config.toml
n_layer = 12
d_model = 192
n_head = 6
n_kv_head = 1
head_dim = 32
d_mlp = 768
vocab_size = 8192
activation = "squared_relu"
norm = "layernorm"
norm_place = "pre"
norm_eps = 1e-05
positions = "rope"
rope_base = 10000.0
rope_fraction = 1.0
qk_norm = true
attn_scale = 0.281
bias = "none"
tie_embeddings = true
parallel_block = true
init = "uniform"
init_std_qkv = 0.0161
init_std_o = 0.0
init_std_up = 0.0161
init_std_down = 0.0
optimizer = "adamw"
lr = 0.00308
lr_mult_o = 0.744
beta1 = 0.95
beta2 = 0.98
lr_head = 0.00534
warmup_steps = 268
schedule = "wsd"
decay_fraction = 0.482
decay_shape = "linear"
final_lr_fraction = 0.0
batch_tokens = 16384
seq_len = 768
doc_mask = true
train_tokens = 131900000
steps = 8051
dataset = "wikipedia_en"
Each number is 500 + 25 x the weight over its row's rms, rounded and kept within 0 to 999. Layers, rows and columns count from 0. Numbers have three digits each. The size before them is the row's rms in percent of the matrix's.

# layer 6 MLP up, 768x192, rms 0.0846, rows 679-751, columns 96-191
026:522506497515507467515492491496485528501520491519490499496517458465508501543443539521545486526523490492532481467488475495536501470474459522478479514502491538483522489487472448442492508483466488516541477507507505520471481466541528502485504517446474460462543507489485504515496556526523504481
086:527481478486492493531502501516503487496475484512503429495544491518520460524506497554487483510534503534549525501495541481514492517499475540528515527564522506503505519497489455496503486502500515505491470506483483550512508493481485498514502512530533479452504481474490518489565490530450500438
037:555506517522527541518541481465491508500474488509473517508490531460511520509466535543530511507500489470506500485495471494499488475479516501501488523529476543479511482489479456464513465524467504565506500478520501542514456465520514518487500506487484469504487496480482534491541512485492504535
146:529486471505504497509516492536520526485531513472501460522510505485504483537472532494547509490539493509496460512471534502474539516469451493459489532504477512471507524499482470491477474492512466494548515485483466522524469514464533483528491509513489477461497476462516519502561532507483461511
013:492504495512519474503541475480511512490501524502460491481528510484521478552489533537504508485516508479511511495468462532547527496480466519492487503513506487459543497502495454480477485527470476527553513469500517539508491482520535518518491508503493496465512524496495495504549524519497493500
017:528515476525510513508526477486486461502510528504461501506520494472496469500518522508521482487501478497499473502491479522488512488462505547475483519495472511466498461464496482492523487479448476545533477449540507534493469459518539486519476542488478470482524506511523531489523485506517497522
055:552537528511501481540517485482525489513515524535466489512512472509524491495477536502527496517490535480504454494490506485484507483437476527522535527516511514475514474481483489469512470525471464528529510451526498504492485486502516529479515506498504487476487475465501514505523486478468469500
174:500467503501478485555515487486533507470480500509457479541502487503473526545479487482574487489539439495504544495496498492487512508525505523512489534522483537502556505487490495483486451557461498520476467500535482546512496501539494498524488516496505478495495519493519421496527562537485513508
021:535511495536535496512498486489516486478480532489502457531507491464485493500523540537493491463511505481520504486482469511558512502473467510494478512530522512474501465472497480452550468530480482512495480444512519512515500471523537516520478508536482501466520502482502551497504515507473467492
018:517546494501519506552525480534515517481482525482465475491516524509493479509482493541556497519473472463489454487484512525490501492471475561477488534481492521454519465479497489463501459500464502526547507465484536517480446485517538498511484524530463507461501487494488507520510512513510492503
142:560528491498490507471480474524439477481495487499502478483499496496535449514517517519525463513552519495552458477459481485540501486492492487512464482554499539505453559506505497520503461507502481495522503518520470522514496490508477516470496506505527494471508486495508533513507458490456499504
011:543504543521530535547530475477523502485474533479493483509502523467480482505524510510537489491483476476474479477490470526502529501483443517554474544511520511490506481472500473448505457496513477530547491458534523494513488476521512510494459534498484517512535517488485520504530521509481492498
169:502512489495544530501507488524475485493476518550473486472512493455475480566509498506492524512471492480527478461488452544497443482493488534536487511488520490477521449492462449477491467503511498535499493468510505486514521526515539521502500503493436495474560537446531518506526519509488458512
148:512540496507521511521503504477531490525478535476477505529526509556473506526516501494518474514545452471504481465504528499531483494466547478488515485507479511503487519543460483422534442459492516507511448464477506515493476464526536487506510476544454455527531496526503460497503498481495517502
168:484530505501483521519545542504470477525506537444491555531472523506526447484524460533492562481458519502475519529481508474472497489466495549500524491526474489468510480474495526516505489484488510514520511524497501475529470498484494567543466523491460533513466458521475483493485503520477533517
148:535497517508478515493505522450486478448496490487496496506480459551484518546525481555460498518506512529504468502510538527529517498475530516524512478500492554516493504526470462503495437476517484496514479484484490493529511478479522480516455496522465464509558498514501472492543501495483509489
207:506522491509526466542521457462496515457435544487470485527522483500475500527509484483548503548486511517524520475500530497521537500491502489510501543501485501520523451486508506452488486488494492518539510471544456494469489449503509500524501514490514488513474513466484490497560477564488523489
016:543507530522533502515519488487485498479480518528480477522521522457510513532490527512542487499497496502518474500484476542507538500463476542517474521519548511487553479454468430467514488546487444522503471453524497502486502463523523489521466528503468474466505487507466535496515504513507459497
033:517498513518543518512509496545469481495474499496494488512503499508476458500497546534542491504499483478517503503473499494515512471473504499502496508506498553481524468492511451466513465530475509504494496465506496518518469503532502515484460532484467497476538505506496508500523531508477465526
034:499503512492501522496539480523523498454517525497479511504530517450503478533501527498493449486511525477518477486482470492521511533448498519488482507531502465456519494510480449480522475535480505513512492483502517489493457485500552502490498514497486481492511489490491518503536527520474455454
032:517532527547546516519514499525560508504513490505462509505466510487454483530485521513554506487528509498502481495520488506498518488480472481493500507472503488439507516510485507461530450573477462499537475454510528496500485464534516490518494512511472488451495492518510499511517490503475486485
160:519495511546504519464510505478455461489488481534472507504482532473503468496500491535492480524513500479495448455498476502513499503511522527473504492451520523502498521454483489513528475474509500481521510508493471532503509518481473505499478507500506521495533469522487505510517451488473515447
022:506511497517516499527531491497515495465506521521468479542524526468506471524524525515527492474507483483506482468465473510518535513450486542480487525507490485477540480469493457475523479537485470548507477472514540494491479469480540492508440511515496480459535505514483522486541514527492470489
071:556512537489495479545490495490513485499512520528495471489527474468448504514510503524534482486506513496484517497430445495548523500510487501493517505543480490498527507489518492491499520495490506509494489500558499547470518484541485500538462509508467517493515505506506481480488556469513489501
030:512520522501537509516521486489516491448507535522467499534512535476503466492484517511501515496525482499520496478477483492526497464477497525496481527536500480480539470477509475484514418517469476480512493487531526563518481486506513524507483514505435513462511531510487526494516520516500494480
029:500520532501535519517503472496472492517493520513466522502487538453475494533482492534541477506519483486522477514470465516507522501446464502512488503484506518450506487498514507470542459529490502508512489437513496482489509480532528507492451509517447490484530507553491518511512522497498510516
183:492494511503537496471508515475510475536473536463475516490513522478457500480459491525497484488539475478509464496552512476546551467489466498466474504518471513524500475511480519481511514539525476517523486510497484516523519470552488452524498499523487479496489518522525523512520502502488484473
182:512483472511528516530490493494531528491491462515489488513500475514510503544533495504515478491467502528495494482528526532509481489485436513494515517498502534507517483434508516434483494520501474579478466454543505490489492477488521459533496541504521532493497462504458475506541503557533535552
035:533495488520507504531488500489507508502503525482479486528527509500508493531506532524543513519515470495529437486487502489510519474471440504501484496479526488489541481484480470456534484525444473516537481513502485504472474455485537517512474554487488505461524468494520492486551534510489449532
023:537501515513526501531507501525479531499505491490463476513501500484487444523484523496496485504510475465504492482490511541528520472466484529488493518524521541486524490434502502447526475526484468534511510473531507521496504454546501469511472516490477499468512514538469521531516505514503479477
023:504541496541473535521513474506503537488505492497488513495544524472496457513506513516520520511501486468514518483495503487517550479460489505517485526471495511450528489471494528483506465500486490515528467483516534512477472479506522494538484544469457481461510492531456535505509555508492494504
156:529512495478523465516500533546520515507521460533458493506460516529473491513507546501509491473499454493489515474510461495493471511514516547506506507537526455507531453472494494505484514541493497570486509540504551497491526527535476528492471535512464525455517506494526482492517476505536508462
012:536487495521511500535487491499511483490508499514490509538513514462478503535472549548529470483515492476493473493465489527534510482446478547508474511507495531476535502467496484500508461541468504541535491494531510483521481465538524497507491520485480496486506486515470500494509503538477459470
167:495502541518498511495594503451468487516463595495485463535486500561504513498501492512506503523525464509491498448492496484509498493489507502505500497508458479501505433531470512514515487477490502500485475478520462536529496495491506497507477516498497513548536497526517507486524501503488488523
028:505511481511522503540525502512517500498517502487442522509500503473520515512494508516519502503559508453516503484456475520519524489468534514478487515505455494468526477474466462474499506511472469507532507467489504549508501445508524488507441528496502455489536508507503519504504513502453482496
030:518511502510499464498513478496500474510477501509453513529507520478509468529519533529505479493517478466511490505463491499507537478452472499500480531524475485494528473482471488475496459535458493520525508501529499530480439452520518461498488519526480537472530504501448508527535526551480465540
044:509509538513530486531537486489489515468514480508505488519515533448468486512485530521542465506509514443478464499494454540539532475466475543521496520491507513471516485484475455426491466542453502506509483494515474514514462502490521511470484503500501481500500488522498516504538542526489493441
146:486483506474514532556519484517498479504512517481484470461529514486520535473467486526491461506545470514529470506474507513534505465458516558488490531520494504476489511489486501492507501498456502511517521541463472463492483482494477476494493507483537490492489530523447532517490520487456485505
055:498472510542533499498510471522518514489468523497435491538538506498487488534489522518541515467550452471498504494481492521499506459480469519500472518514498478485499495463497496449526487520433519530534499468539517504497476445519564485492479534519478469481498523509494535514499532496479493487
185:488478532505507509488503487486511548435484466518489502509507520491477489515491516511491457510524486521477462458467478543469553542495512520490505550514484485503533537493481494500491456484517461560487491498494495500450507497484499474494483514496524486525498516504509462523527512491529499451
036:501529521507521482510552471493519483460525519503478520528504538448517499527511516537504521476534453456479490481468453512515529484455477508515461513467474506443530492492495474438496469518473485493545522513509509496456478465475532485523515492446470501482537475503506509496508532505494484475
033:505512480542525517514561504500497514508511500514466500515493521493463486516508505512484510505497473462511485497474493527488486480476459535498490521526485507475544508517464471477540475535463486492504501471517530494487453470528534497487517500514490472472536479528500535482489530516467509496
037:517528496543509466502513477480483484489531552512464496485525503474504475500473509524518462528526436463496492482458489513506536468467491503491493519492487482452535500496484466461535468493474480487520499485516512519494485465499527486499492487510495510471523475489511521533548516522484485531
029:503493506523518493554511504482499470493485527519481507548529535467494490524520512551518533506510492457492488472459477517520515495432475513497468510515509499472559449475515484485506461519484476481510479496532534527493499459513541484522466492519484509462537482491500520485514508514496458494
019:522514505536507469514540477503521514510491481510479513513504543460462480525480522507546507473525486450508507483496497485534520501461474520488467506505499452494538494457501464485511456516471547521537482462521525529508496490525514509480483510507475477464527487504467503503538518516485480490
151:469424504482477536527566480502493498533493524515498518484505481444541509514486481488528524467485483464552487512527488492486500492513534460521465486497497488509529419501532457490538514499430489491573463476536501535521508481491522517525500521516519489472535532508496497524499489512482475528
024:527518510500529533534541478488495511534475503515484538529533524477481496551494499518507509509513498450501508477489478556524529486475486569496493512469500498480532456426494453486480444528436490531534496481529524504498491472512516490492484536488478501475506495495489525518510490493475497500
031:568517524520516535522519513508473486498495492468477495485499515455479497514480516518547477478536514474515462498472496505505500473453498527499487528521494491467494523494488477463495459562450518501516504466528529506483464475535552477495485472509473471476509499496483498490519530503481473502
022:519501504555550517550516467512516503481521525509469512544491510491498520531465501537526506489506496466521475452497500534528523497454469546510498506510516505496511459495444451475496488533475454510506450461531534503486484477517541511513503499506458468458535510497515522499518498509501500500
012:535492508503550503507511513487489477495479516508468482513501499485471515502498507517552487500503470477502522505487471509544514478495492504542485530519516509458504475463477469465498486520464488503498500493509497512476502473509523483507438533510495508481499490496487539495516540517452444486
202:523451501524545460486535479516480509519486516559508511493517505507504528491468481504543466488488533488521500447477529547497504499489528517462517535497540523495517441510506469493523436485486513500558543500483531527506460480516489513524482497487482483474506500517459484501516501538494492516
155:488493579454479536525544509481472552469519474491523486542511488483509527509481502501538472472522492526511483509506490491525515516503496487544523499501461480502531513484502515517491499529504435520514457490500467505516488494498504470519452547452510488463492530541509499468504491488482460474
169:503502527516507525472480489481551518448478545480470476524482475550518502501492497549526477528474466532449478492508503507499511501496515531489498488516499536519491487484485512497478468499480460529487496492535465510512489487474476550503504534508473506513509508519480472512517491499506531510
155:485504524492488511518494501508481494478538483491463503553507549443539486510503499560479495469490496481486496517496507489542570521519472534492517472499459479461482467452500506488499520519432431507464504510515499491500489519489479457548485511493447515495492517456460500510514493481513529504
032:508505509519531505513545498498479528498498503489497510483499472491471472515442512510500493480494488470484525508488471544507522497483467553494479478469513512474547456484493450450504495538488488529526498451499532541481509480507502501488476525499475507494551547513495501538534514507498478502
025:506488522532506484535530481470521491483482550501474475504501500499497515535505494521536463464494455484518486482484498505500524472505486561514489504505490518478560466486492478462505470540427499530536480447532507547489471444510543513511495540489474495445501506491484519491527537526498480503
041:548495496522520527523508497510504478515470521505474499542535521499485514527523520536534489495512493490520479487484476500525521496476509552487502512515528537479526499475477461461521460546451452507501504445502509526499496465524518512473491506476479491465527505484474514513523540498478511513
164:551514498564525495506504478491468529506476531475503496468474499496461467487504469512544486539495552507497506532518502488479519478503502493497498529526485531490493465513468492503507475528529486517500469488500429494496518495486527503505501531455493513476543479464476483492503499469466468504
160:500479466479502510505539443488531528485513496516476472495476484447475470482488481524511490492508497486497505496519434488516528499514479543487491487484487498465477510451518513442508483480499452520486480513538509516481557492479510472521496531535483503465508484522469490521481482481442526492
037:512503501487529503498499482476505515493501514468481486538490504453471478516489495504507523484476522479515490504477461500520522505468472555523514516516532504469526482464484460462515444524489512514535460464524525509491487475555551486521484525514464514447502518491492522507505491515483450504
171:494510495493504480463493506506498502515477510451485522526516547492495501518475520572529493473527452467494545456465504511535502484516471526519474493515492481474512504509483525475499492521436498497491524485552512530510532483497493524507435540510496494478534519482485494496494500547528524482
039:525505509521502525473489513503485511493509512533440520523491498466474509556527544515514466525517529499487485484486505509513529451458484505525493490472514524452521475490509448461500452548456502516528475448536506509520475483517511526512508524516481513503515509455458498508508520543522485503
160:531531533525487554494515479514500470519518499471477507482519497474501488474448473521503537505539496516521479510486512465541466510454538527506500535499479493474472521498516504463509443523516474493502503512474486477510425478546528464480493513500498470527475480517499516487496509485486502490
043:546515507523512511536534506508507502526525473528449474534523500459491482507485523519508462512505526425488504499481465527511506505481457507484483552520489504469517508487465480458546476554467471562516495469537499509477492483515538507479495498496526499444514487486492525509525516520510482464
027:522502532518497498512534505499494514474492499516498486499522492447514494505450508535531515467474510483498455510480465520516517544486457520532502501529501506444526488498483463485506500533483499544501483482519509549495483478523541497480462537493482479471501538485466497494525540516484464507
158:478528521495496478492508521505536533489512515560508485550520550527509505536466494554527508467513506519516491480436455495494480507514437500478470474494528480488530473483482508509489482496470495487486500550520513498501467511499513518466445538500446502491482504467466479513520496477510486495
045:531481492517494487532539484473520521505504504495450474532512510493505495513524525509516471516521541460507511493478443539516537495449500513487474526521501478459532457499496477459496480488441466510497493463505487532494483474542533460492496536493477507444546503486518531494548515477488476520
022:551473495524529531535520453505508488527508537543471488543536508479487465519532549535539495481515471480518515498476481521538512482465486540534471537510474495480536499472518481502512470522482503513520488491531529508480480487514537533489494524483455479458507513512478501466510515522499480494
020:504518532528535494517513506519487496507500493510475470540521503486492492549513498520514488487480484460509505485463468493528522462486468517503469526528515496470527490479493482466512463520459509527533507469498519515495476478499525522508456552506488503472513507489471520519527517538485460512
043:552545539485522465531511498474454485514466539533510489485521477433463529521500509530531472495495519510498518503506494477548539521481486522477523486534474507508508501468474469488515481505499536514528513495531521517491483497532514491527440494500467513497521487537522478504489556505518472496
036:523522514527520497550544509483541496457510523496470467505508546469533489495507519539512493507494510489483517479480518504526508477471512505518471525518518488471517492544515485452488451548483506516502477495504503489520465486493532518484471536502504485503508489540521499497510537484480454514
031:513490499515490490541520465505485513494503503502465481489507514517504469513484514509546497498528489472500482469494487541487489474464471562495499512522486477466547496462495501450527500537445486546509491465545521506469489450521541509500491528458507476481528523490491483511515497533478470488
037:510497523536517486504512500486521482520497533545467500521526516471473510542476554508542521474515485503501549474488457552502510494446475509490490508525532528457533460484479444490529491541487465526540497482503518518518488489558522516519456515504465487502533509512484505496514526506470488515
# layer 6 MLP down (transposed), 768x192, rms 0.0799, rows 679-750, columns 96-191
020:512467467533507492496517515475476513528511463497493488521492502503546479480498495510457487485477495523516469513509463470522520473492514480511503550511514468531494539497555515502521501483484498458475468506491489490473526548449481546486554520473520484530459497507531491519524484485486522507
085:492499490481502498487436486524497493501452465497504472500527495503488489503491502521474514512507523507501501498502477451500516490546504535533480517511496463517496491494513504496447462520526542479499461509496492482544505519450483524533490486530492525494537482487525509515551482528525467506
029:496459509501469498537504543533507514499483496493564504520493514538472461448555530479464479466495508495475488519498514486501521494519519524484460460526513505495465488499491468474480487502473512498458529488498521496505480507501532473499480497488513546491472520497457478502473495479477509496
138:546507546488489489466493520518535516496489508463476498498513471554494476480499486514515460490489513519507473512543462515524499492476510464475478484494523512498490496513516481482506478506504506529558530451455487561555492518490518495510473513497514460485477483460499509532505505464518481515
006:536489489523519536480500479517518516475501497496537514531474439508542499468480493481498507516534480528512501496535554507498503483485523505507546531505453515520539526492457527508464469490521510510491532495459479480507494529534515555494492482524499471504464477494458481519457513468507541533
017:502518514556547503510484473522489478498505503476518514496493496497516513504509495502482486450455543535531496500485485480517531511520478512514480525518536505533475487492508480505521490523506470451490549504497491471447531513490481520465513543458533548490482457483529515518502518519519486455
053:482542529539492481477474457500537526454488501531512532492483499523549510505480498510504462498463474491482495478534469539450522494527522510474481432471513479529472502487472511509499492482445511514491530542504517492531483466508492507499517452506543462485552528514504550503498472461480475466
171:517518450493490501512511509504501485500522474479499501497492507507479515517521485455542520537461510530538498528469458511498500541505497512544497542492505454478499539517487501548530467504501520513506505488463480476506491517491495502526470498507470517527490477466556496469495512496506494499
018:515503546493489484532475452481500484473531540504524502489459468507513520484508519492499482538519523495512471479491530496507555528481475523455502568497523515519483533517511524533512489477517516482541520451479529501523461455473520480558503476513469504524487462542505550504474522467518486443
012:541519472536510524476494483550483458458498526502529508484531499529511528492503477507486527483482516550520548548469490464476505509518489493505479496522509537543480533493480443518515488482543504470478537491482541482498509497489473491508526444501488508512465463512504490479468466480490538480
157:527519496546496540519478509481516518521499533514473525491478463521496507477512478507499514500472457448505496493524535497490500535502469500528459489490491499547523518505473513479464461503500466496470471463503474516492526515452529522478521531536490491514539517451488501548500487543496521494
004:472463487514483519493505515509509468521494509562466508504484538498490509542469498456499486499502502467499503502526417489527481505507489508499506518493528450518563503498484513476548528487487514503484452516498526532506535518484494494498537501438467452495509498505526504526542501519477514495
174:513522444477518494504488487490499457499522533514525482508544530509507538490490527576543460489498516451481522509493499505479500485470516477483515495516516484503493529515530503490564527515539495502513502506519472464476524499517491490496490508491504489482478512459485464497511488466496509438
149:492507516501544483503496487520496517498559488478515524502478518486494455480485506497470500451501513517522518504503472481516504503510482501469477508489500471494516456470478492518465536506510478504461500491532509507547526491524499468487486543439528510468449498530497548496498514447487478552
181:461527515497496505508517458508496479508482508477508454511523485489482491533509501528519471415507525487506502481490518534490453507497507500513502522490479515478468518499492529496485519493475484548530524482504550472523502472353492528503496508501491499508519510508482480505483497520503525470
160:477512515476497473475446466549487469525506495492521480524486498521556527508505475533505498514533485490435546483503450528513486484510484532486453489481586486517533492549504500527493523509483519515473498498477541535493493474511479527523493528511548504451478497467461523518458503500509486486
202:549526495526482485513485535476442468474516539463484522489500498510476502505487485522478438468511483509511494520484530475556499462525488504517420543480493464510471519541522505483488540504472497490494500531526546460448500548490500491469468488493560511502530475456495486490520507473481530436
016:426506486454477513520517500489495511484501505513475487493478482475484486471520510467466523520529506479527488464486528517492507465512536476470481476522509495475491483532557507499512483509477484460518532502475527541495489507528512502531537537510490495493530540510486547515484527480519502558
031:510515496513484472481424479510510480491483463503501459520497472566482507513475524544465505509498515497502500456510515513510445437524501489471535524507481512504454470495535469517490465511505483507498519500488493527491486500485501489505502530505484473498479442494521512480518496487493561534
039:502463452515515530506533472459491506494549576538490476520472463501516493472483496441466508507525475472493505465496483510491546488450514495498518492485499509464497480469534527508478533530480517492470509563504537538535501489505488521472478533462484515530483494542490506483473526494503509496
031:534504474503464516465531512500497484515506462511536536508494479498543539456507501529491509458525486514459515482480471462566523484517486489493524478511490522453488505474482483526545526524509488476476490493569474472509525479457510519495487463483503444510476509511490507466469508511500503509
163:501510493470483518476517491511503482501481487497522492502525510531462532485495499461503498484487463474463487507532539505505517490485518515483490476519453535561520473470489448498528500515521482488520471517517497532523539474511523462517504538494480479516517477476487499474538486513487481518
013:505515497464511443474508506507487518498486521524506445500507495539517529474526421493494508498450492523521474512504507516470527520478512516511464493504503494529510507516498518529495460520441530525458527502469500505535504483498505536539519536520486519515491488485461486522472553462505524491
071:545499539482512498504515528532503467524463540527534528508521478505474497526464481461517532498498486504463527502463487468537522508497487477470501471515519515479497488464475459522535534459462481483542525475521497487513515489521490465471552479486496549475508528554504505509513456484490496525
031:494492509514511473495510560538469483485524510486498476457473472556522508465512454521487506516452495540541510498517505490492479506543478491512490514493486467500471487545506530499479505543495448486499498480522462474460481507467447512485512490502487500511477497509484486478475519482510511512
024:506511509478511511465471525539534507544547475531532451478490502526484495480543460510504488534554539503460503467489516524503459484504528479497531489550459499482542516530495505486531536513485476497466465527503470518464531514531528480502484542541534490493534518472504499477496494481498517507
181:518472463468544497529482487499468455501513505527479510464514521478505465486522490497508489488487494485546488508522511513507505486499489535530528537473480505495495526471522548571501504488559506510494511508456532449512489474477529504503491533529485491481518508512471513492477495522515522554
180:502484482512521524499501499509496480492547501519482452481501492469543526492536509486457516490557476499523508548477512469465568521505490476534505501458551475489515532555526466506525466482542556540500505494478481483490516527499490479491469487531506492521488581514500505504522500528443521504
038:520473455504481494508511500497525486493557490506509506506461498497489486450482532466486520506517467526517487544499486509492530465521536492505512538510504495495493487473490472514513457473544501536484516466545498489508499512499514489474478488485479480522502541522435476489423557476477495501
026:501521458518484464494495508497530507502503550475480488507518522477533504502542522477535520461531466545532486475452507501500519517490527482505481487450460481527521509521535505526476490537533497490516529509487508523500468472492484509508540468501473518495517520496486471540531514478528495573
019:486552522520510491508481462511489482490558513512516505488469462495489540487497501514531517536520527502551553476490490517531482526498470497467510483474510537503466471502490458511474542492494464503485499493499455493534460490474487482507470480518455504516483507482510517523491525532478525467
170:510517490524515522536535518505514480446485508500505463497492502501469481470512529518510483524481467475473494521499560502526510481485517529513481529455442451489510524563515462452489501468495507494514463452519517525512536497481506534518461537521471511492510529486515482494459494510486486503
004:466528488490462474464481503518545521517495523525475509495443492479516516485529450470496518516503477483527514482527530524505470500512539494480485470487481488540530520514504503522447478521486508472474497501491493530461492520537464539520526494546456527470458511515478472547488492485498518539
164:502494513492513498480468524496522513506557482446480511508500526474526504517511550518483541489487464450543523501491517515464504507546496481506495463535496460507503500455493497539468535488475493498467538504516525482473496521539509466465486503460522489457476496507473481459477500530526478538
024:468508461473499539517531452551487462478577477485494496492470487498451518485516478478463486507449527518465516488485512493532471492521499489487454502501510489479505514546476478511513538490553530487516482499476491457510493493489539540468539459470516486520527486446523475464547530510519497460
027:475500482494516480479481467515489508466470542519499533505491471530488501505506480453539519494495483488483462558500488487541490464533482511477488553495555531450535492526495502521526530538497498473498495525469492491515478484465542480455458511447531509478493493460528533532526520505516504503
040:492502500503538487551459512466491508465483525505483518545513510498457496457488501530470476512492539480534535470528512490534468490498502506536493469540515478539500500503491556504487502450500517497488490497471477463511534536489482508512499482477501497517454536544461498489502473529484524548
150:517470479483477503482436518453537490479489520503549535473550461527525519491502496512548525487470500526491512522484543495506533475534519536478467509484508502515500533533539510515502480494510533508556524506542530449476515502461504500465479471475504532530516480523483513514470495534492490470
056:494525528499504517472516523531488492469459536508501495494518479520542484505509460487498470505474526523514506477485515503442487522489521478518488461539510529518508476506473472521498468532521483523474447464502507554527481445516454509514522495501485481522516483471495518502503520512501491502
193:521479489435483507433527570496481478475503535496495507478475538466505478524554446496482538528499492463530502510521486484513491510492472493518490504494540463492507480495519508482453493495473538509501509561476501485495485492512476543564478484558478557507535490497469455513467482480499476487
035:512510501428550486496468452476461498535457533532474499499482496483492522470482492515489527512543510510491512480487501492550485513538446450491499528510537501491520491495504538505524470533473473460501525467502494507492514501503512486511522510494508513483487492561510499516527483500500544511
040:496483501484499515510487495524462510492520465465474473505507529529456488488474444555513490486451518558502522479477511484486528528500503458523514494524489500496526473527547522506540498509469504496493491503514505460452487546484475481461527531489470518533495484545510527487545499505495528503
039:491467484468521468539475490484553524520518449544526493490471522476481505528491466508494505493556486504531517485527480488496475513479527473483502557492516482526507540537508506513493486459509491513546501532532509455503476523521501457445471493488521509517512470534509502502498477514491513497
025:476450487520492557507505497480496511455502519497502518506488505497495503505528501512528489520499498496495508519546486518508504473522447479497528482508502481508492548510534501546539510524496545461494456524518521503490529531475477518499504469455545575497514496514495482507531507492509508533
016:515474488496477514553518510511528506451537509497545478453511481539522491493488504514486480549492535520527476481513523476474459471507504506452509509460481497497466488524500492471480499538521479470480467466478475533459501490506463492459558490521520519496483490493522468517535495475496495513
155:497493529496504496559485456493501519518541451459504487500489465494502493502495508460510504468478541532520452475493482491536513493475480518471535483501494500518464478503486486506462526546485490467507503485525502500502504530485501455499502531559521530500505517505521539536475480495474532522
020:509506469452514507474470477521492493514525509491484543479484499552524556490486485485526520543508525531443494469491543501501512550496518473448522494484481473531505505478457557510459517543520493499489484484498481478497514535544482489518505493518558520499444485492472476492522487514513507507
027:494511533494494464476456481471505486494508509499492500508489503529508486515511471481539535534513471574523513497482537516459469532494540522469516466505530514517515475498460499526491509503513453507461503535468497504482508545441489511529460487505537511515504491516496458507465493467523540446
017:491521475477503521488501523480525486471505478477564532476482476506477472476472472449521524506481484530522479480524521527480503493512521465504532481467523464520526481495473477464510493512534517511467519512480528474511524505464521511527532470524531482533526530478520517522518529474541508491
004:536508491471488507493500515514506473514512497505490534500494504540506504504517485475447528517474501541535521500518534490515493497513514496497492492501516508493484515522497508556527542495507509525474518534518514477482478516473476501478525480510467473493475451513552475474511504479527532504
196:496500498540485490507469493530492504481491513495461503499471454465499474485514465528478502508476532514465508495489458532526446476472462491484484512521506492468489552535525499495531542465507474525533494555491553494520454509521504483505482505477482512448499482474500495454491472487513511501
163:493501480483503552458527510505469505506502497453489507485493511459518515470495465493513505535488523522512496495495504445496532465523508514480472475501470462478508526529524490555488550502483558491537474478527477523490507511507508484565471509528476488501489523459482524471509491530487499522
178:479513498498509492509483507505486528532536477476477460501508469493506490525484531531486495474480548512499525496497525493515439532468460488500510528455498495496478510490494588465464491491507484500530523469521558496486448481393498506507502518523495464512488512480469494483486503502513523516
164:442505478462500508450508482492487500507466536533489505517494538475454517473507482517531493513479543526537532440499556481498494485572515476464549484488466469526498502467504500529504512465503507524515511509489519475497492508393504503493488502478519499519472552470495493487511485491535536525
026:462490445497518454439537508487453489514524488510466466466448495526477488506497504500546460477469539444466508496466507466514502499510503530496553518537497486502497536477528485473500493513535518528530502554496498484514486461480528525505464542509510541526509497459530518518521493497465523478
018:498516524525500500500448547535431505488504475481525471504461464463499494519469477538491494453483544539492444527481509512477489484488488531496448472523523488471495476497534520507554510506517503467495512532440483499505488463557523466487446486492500495477478512480504523519444509528458472499
040:470531499469498517511493548527502507487542486437475451529528498452465516506485507515450522524467489531500480491499468507533490539490520477494510494481538464462533518490533481508500515514502513519423475525528459467511491526504491486517452506516480529490488513478504503524491517472485506504
161:511483507518510495537479461482482509473524514498426486493495501510460501452461503481461521475489490476513498510520522481502521518495504508486491519519455484528510478513548484532496512539471536480481510493517546504521497479468531501477538516448483520508515481513475490493482519471502481525
163:512510509506504515465505514461464500490525514467483516490481522458534495527531482494506479567530489504507475491492518528491549538485519519519502447515531520491454509482493510544526461464545485495482480529504522489466492507539512484472481490469537469476477498475494523512493511477503453493
035:478494444450497493523499534530535488468508499497497486486548500480503460484484519485494454505486548529500487530497481501492514490506473497490542475520535480505502431514502496525537500473430542531500494518458487483478548524470449481495545475530486494488530462531499484508528486486497489531
165:506465546490516476473494474497486490486536500482481507477519511481504535483484483521535489456501472453454530507487515502528504480539505520497565513545531466514500476558461521509501491494525502540496507495500493478529526473500477525504489479490477487480491447505478480476446529526518507488
033:465487491485510512529511483532511502488507532452472531546514546495501495495497500521464505498513458511527485450512548480488459514499448462528531495543515480471522487471457487502467477538550522504464473488520479517515502553484524489524494516483469444473492507478481524487494530504500458534
164:518484490523498491470500530489517492484480511504514515494507472529529464481494496466524493470526533481526498545500463430482530512503529501537491473516497464536535493493448477528509474532500468498499501495503507542506526586504491549454521510493527499486527543539492497477512498552536504515
041:502487506444454525524480496499490510519457516466487503526444517542514516532482510505502496536499491491488484504533539511494523470510518492506508458535482486548496448481541529512514494488492520518490488550533473544464527490449498515490451525463471451532481516563495499532479510505497469526
021:463552494460500447491494490478524482485511490512501514489508482507523514537492481483534497521501495535490488468514521494504480538461544477468520470490530534493511509471513480592495504497562510522490570497493485508454444517510508489513511502550510506505497520528469471505454479499556504503
156:488546474474493481471499492509472509521513535542515529494453484495525524496509477513482493537481532544546484498504523477467460485506488502463518546513524507509551537507525525538493497478499516479520496503500466432496476522454504455524483498512504481548461489483511476497462475454510480523
041:523534509514472514475489493506485543504456523539494522550508493496515535470490457492470483511456497537492529482499506488474467494520499486484468543462520489502462522524495478514476478506479502529489531500444479531544477478545484489544529475550458545545458525471476473527488495470476503463
014:522518464471515525482531529503513505479513475529456513478521470481443474526482525483522487529522504501492521508496464515523501489504449478525474512514479540454516505518467468461482480534516539521458474502530494518500485512516506485433503531495477444445477497513528520458536480510471498499
012:483486523506513531494492501532523471514524477458510489495465528491478478479468489488483487483450508466530503488474521505537500482529482479512481496480507465501529491475492521531552546508515512462502488518504499504501546491527475455467501449500494533437511505517546533519468476523493516533
047:572508494495488479510484523543510497519508516525507481488539502497479512515459514479490488526525463516502496481490496512511547478539518473477494478506500524464487522498490475504516519477507481483472502534503507485501531513503498491485563496494486529511464505531509472505505482500518483502
033:506456480498461460575482534507505510498468499515456506524517482511503537501491503455519498516548488508485507480462486492496534476522539487477453515481509522504467468502549499490479526503502499462449498513520499511459519483515513509502497468496547511479498501501513492509464551549514439509
031:517448521504494506485462496488495501538482555510508510497523547518489535484544486497469503496490521482496532474488505477504506515500479493529479521478515519511491496458452458526502524539484470513505461525487491530493489511512470470520493497501485503489530514520520488519539467525519505527